config = dict(
    n_layer=12,
    d_model=160,
    n_head=5,
    n_kv_head=5,
    head_dim=32,
    d_mlp=1280,
    vocab_size=8192,
    activation='squared_relu',
    norm='rmsnorm',
    norm_place='pre',
    norm_eps=1e-05,
    positions='rope',
    rope_base=10000.0,
    rope_fraction=1.0,
    qk_norm=True,
    attn_scale=0.282,
    bias='none',
    tie_embeddings=False,
    parallel_block=False,
    extras=['capped logits'],
    init='uniform',
    init_std_qkv=0.0408,
    init_std_o=0.0,
    init_std_up=0.0408,
    init_std_down=0.0,
    optimizer='soap_variant',
    lr=0.0106,
    lr_mult_o=0.724,
    beta1=0.95,
    beta2=0.95,
    lr_head=0.0105,
    warmup_steps=110,
    schedule='wsd',
    decay_fraction=0.553,
    decay_shape='linear',
    final_lr_fraction=0.1,
    batch_tokens=65536,
    seq_len=512,
    doc_mask=False,
    train_tokens=242900000,
    steps=3707,
    dataset='wikipedia_en',
)
Each number is 500 + 40 x the weight over the matrix's rms, rounded and kept within 0 to 999. Layers, rows and columns count from 0. Numbers have three digits each.

# up: layer 3 MLP up, 1280x160, rms 0.243, rows 650-666, columns 0-79
# down: layer 3 MLP down (transposed), 1280x160, rms 0.245, rows 650-665, columns 0-79
up650:492506521498452603539553463482447518496435521512540459502462417480464488484487477490475443523421581512457480487508413470462486526475450421511460526522519554496529434397540515518425527468532541548526516483537573574488559447480525500471464530
down650:538499546581548474544464419498568589465444483448517479513496510466487544495495460493459548399525525465539416468513530494521490430589417518485555476537468452480487484596506518470466505523467523507451529509581506487501564491576493477495495476
up651:443496487455507456562499509489447527477478494536528480521565458533487453546546480494503491469449509471453543505488556460436504545446533429512464459501465458473508546556504493518532549594529560517467492526517540491503528480530554502525510492
down651:537495511510485529516500541482500514452541482557528544483484464493477514492500447540528533530523566528487459528512473504510551492445525518491524414501486562441468512455515448490489500495488487544481484460483446560485514470481535495461562525
up652:516579549580437430503534528468518482513467547491503585544493528504541576518550486575467510494495509515534494495445474449461472578477516537508543469424448604451542427523517522483499550499493570459486574493509574503508490485482508495493506490
down652:534402522495444484516519475602569414463467419470425504471510488525437533515444499477457426508387426459489495529428471469473473466482540525479464476486491507441488469492497501504468528484489511579472422491509559464529450452462481446362470498
up653:523414476500494413598466505517535502572460427487590441513509486539512547510453466542487554530517555537490486460514503524564512465468561471500525486552547489473534536521527518431514546500460526443488448449545436473472433492516508491469472517
down653:527449416488491429579545523500540542475505483389533486449449445494533545445487500587472503370516464482462498479519618494452482463481439584570480529510412539506494521502495505491554434521567476497557519485490491513482482441487475455463488468
up654:502495426516561500516490540531531602526529505550512481447477486508440450470486500525522555494508399553450501473521455477531534531526508559477530492490477512462415447578597539480517490552382459536500392532483475405525471470404544489500441564
down654:549466408498539452505493484600496493561444510457516508506591513457600465474490490518546544464576479492559522562448497485483522439463493455489497518497588491529448488460441550474569480431457482465542461569538426503490449504533440526553525514
up655:514569477527517519432512476530539566545535482506520550518521525571467474560534453475500497532535536560397444568485569484529528478473439503473587516512474518467496526428425484450460517507513517553485525444560518526501475497476503543498473495
down655:464429525475501515513453545504521492436532500511425447482503476469530494550514506470436545522508469494522548466501522476536464506515474509524492528538524518476531531525525526416484509477555432498555486408478510509479513465486467421441548511
up656:543514606498502489423491612481422453470484437500529555585461547535510545560531494509524438526532468451467504430529493473563556511545539483488445527425490497460579523510421494468642476510468524496500474422628511550510566493526506588524494417
down656:506502525482476516509533517466408537446570467478549463497535500560488550491489504489557443501519479436486559580458502562514467571560532506615524575518486579537546545487451578514469437423595511549487503474509522518485503529474547503480454534
up657:415507543517579463547536492520552455446494485524551495465553435498495465498603473535542468538522496551497558551444498409534545546480508557483462522510468474517490438487499549536620528547494574487446442485473590528492502495483514548499510574
down657:557448487480542476486513521403425535464391499538597550513532549503551517489527508479428470473546543519456407574506449554473547574487462519495403579486437516528536504488491575541518487539459509534487450485483443534579524470441483543461489509
up658:544505468563450478580519545474476503540526478510585514507466501557524484421482438449486465546523543489449556454499553469412459590552492512528481504489520487539480475510478530488455529469513519550546461546486460527519534471542496556444466508
down658:528469585523477488491544523480449521486518570496496408494426546479556520457464528562464571527559501504509529488594533495611535439529525488536592529587505483536557471436532498485442537483415491478576503457545491481566466500539479441477521557
up659:551517476488485478558464522503466524537406542551459550449486557567481514512514440515475504447457559430567510455447499489456546480536525485489499507544471488542516525410569562492474529538544484450493547524462497533557486475493468500520561483
down659:523494392505462510508596500474464523445508464504519488488513479533527465452480551510502515427530520483537472610453485534449481462463528551508423525458466579498535481546500438475468455442517498513501554480514545519492543559497540468557460495
up660:462498470454521556520559451398491535491505521532523480537456493586587545405517521522541481467483494523439560423443494513488464537558496474500492467518553461482550403447501514513534450503471475477526553411513618536500523512496493473482503463
down660:454534542502536430485511532541526443446508531515493518528482538424457456576497539486471490508488491466495520429493488540502510458466454545459423574469459549576445502519523540488466513495489469509515534519536522563536528597485455512522546491
up661:497473554494539450486586516542497455470518592472527473498499514591499490455486488440530501490498555516486518471543463531496534523493500470536501520503574498520437472504439479453458493505541457516519591484507486539437428526477469480497444501
down661:515502573511461528495454507419476500539443489503510533497475444448466529532540483530511493515591524496512438499424454506463563507541445421503505453502506498507452529495494500441457475503459529470485531604511484423498553474521462480471413544
up662:519497465496452505474571536468554471510438511412441496484535484486536513498567499483460536469490483517510489449519441522514510483487522495469500502491460470432547523439531491521519577525568493502504502522500506488496491506521531482479535465
down662:443431489529537481535519518483494493465531501579564487555504544430530497531480482503549488526562438474500423542423521499537505514523541507449535444473486484526514502499497455503487475448512487499422581515458524451475474493507407477474463543
up663:479502512502509512500501519517497496511490493460519499496497506505494505498504487509490487504494522512519499487508499484492518514501505499509490502502528488497520490493493481490481488500487479507509508511523520479500511492496490512491494497
down663:509499505487536492495489496503501514519495488481501498486525512519499500497518495504478509485501501496486474511508521528495486501485463494515535501507520504510511493505480513483498506505498520486497488515495489499473472498490533511482486507
up664:450509464472541524513515515513427455536498496518479535480541480444437484474450444488498476466583544572500500568492498491546515489513490504437542466477514460488524555428489483470485465465429482485513506536453530500529501496439537420454381537
down664:423543502513543497433560506504470530496490524488467587477427474476573544522536502468558470512527578558475486448468515524451488445544449463485446530524500514498480466584561556445431540451519507464405522525396446479577539441536491518518502537
up665:474481485534607448482494527491512558540497518485458469520547507550506467457461602422444476488519528549489502465426513525514515558464517516548484500525469484495532540580519513460491483465454561489545516504454492490576496485472501489499473516
down665:556549514577484503467477458483436508466512553490517609508519503489478408491462496507556504471490502515522482552504572504498460488498524509454532433539515569491541558484507511603575555419534546442412487504477477471509593501530461538436516476
up666:563558423509581516533443542513471493507495457492488526515488433525486485567548484543577531529454508482474528451512525489446605490503484460477456478571540511542457544515511488586532441546499517524522439437525535465567595569498488540545450503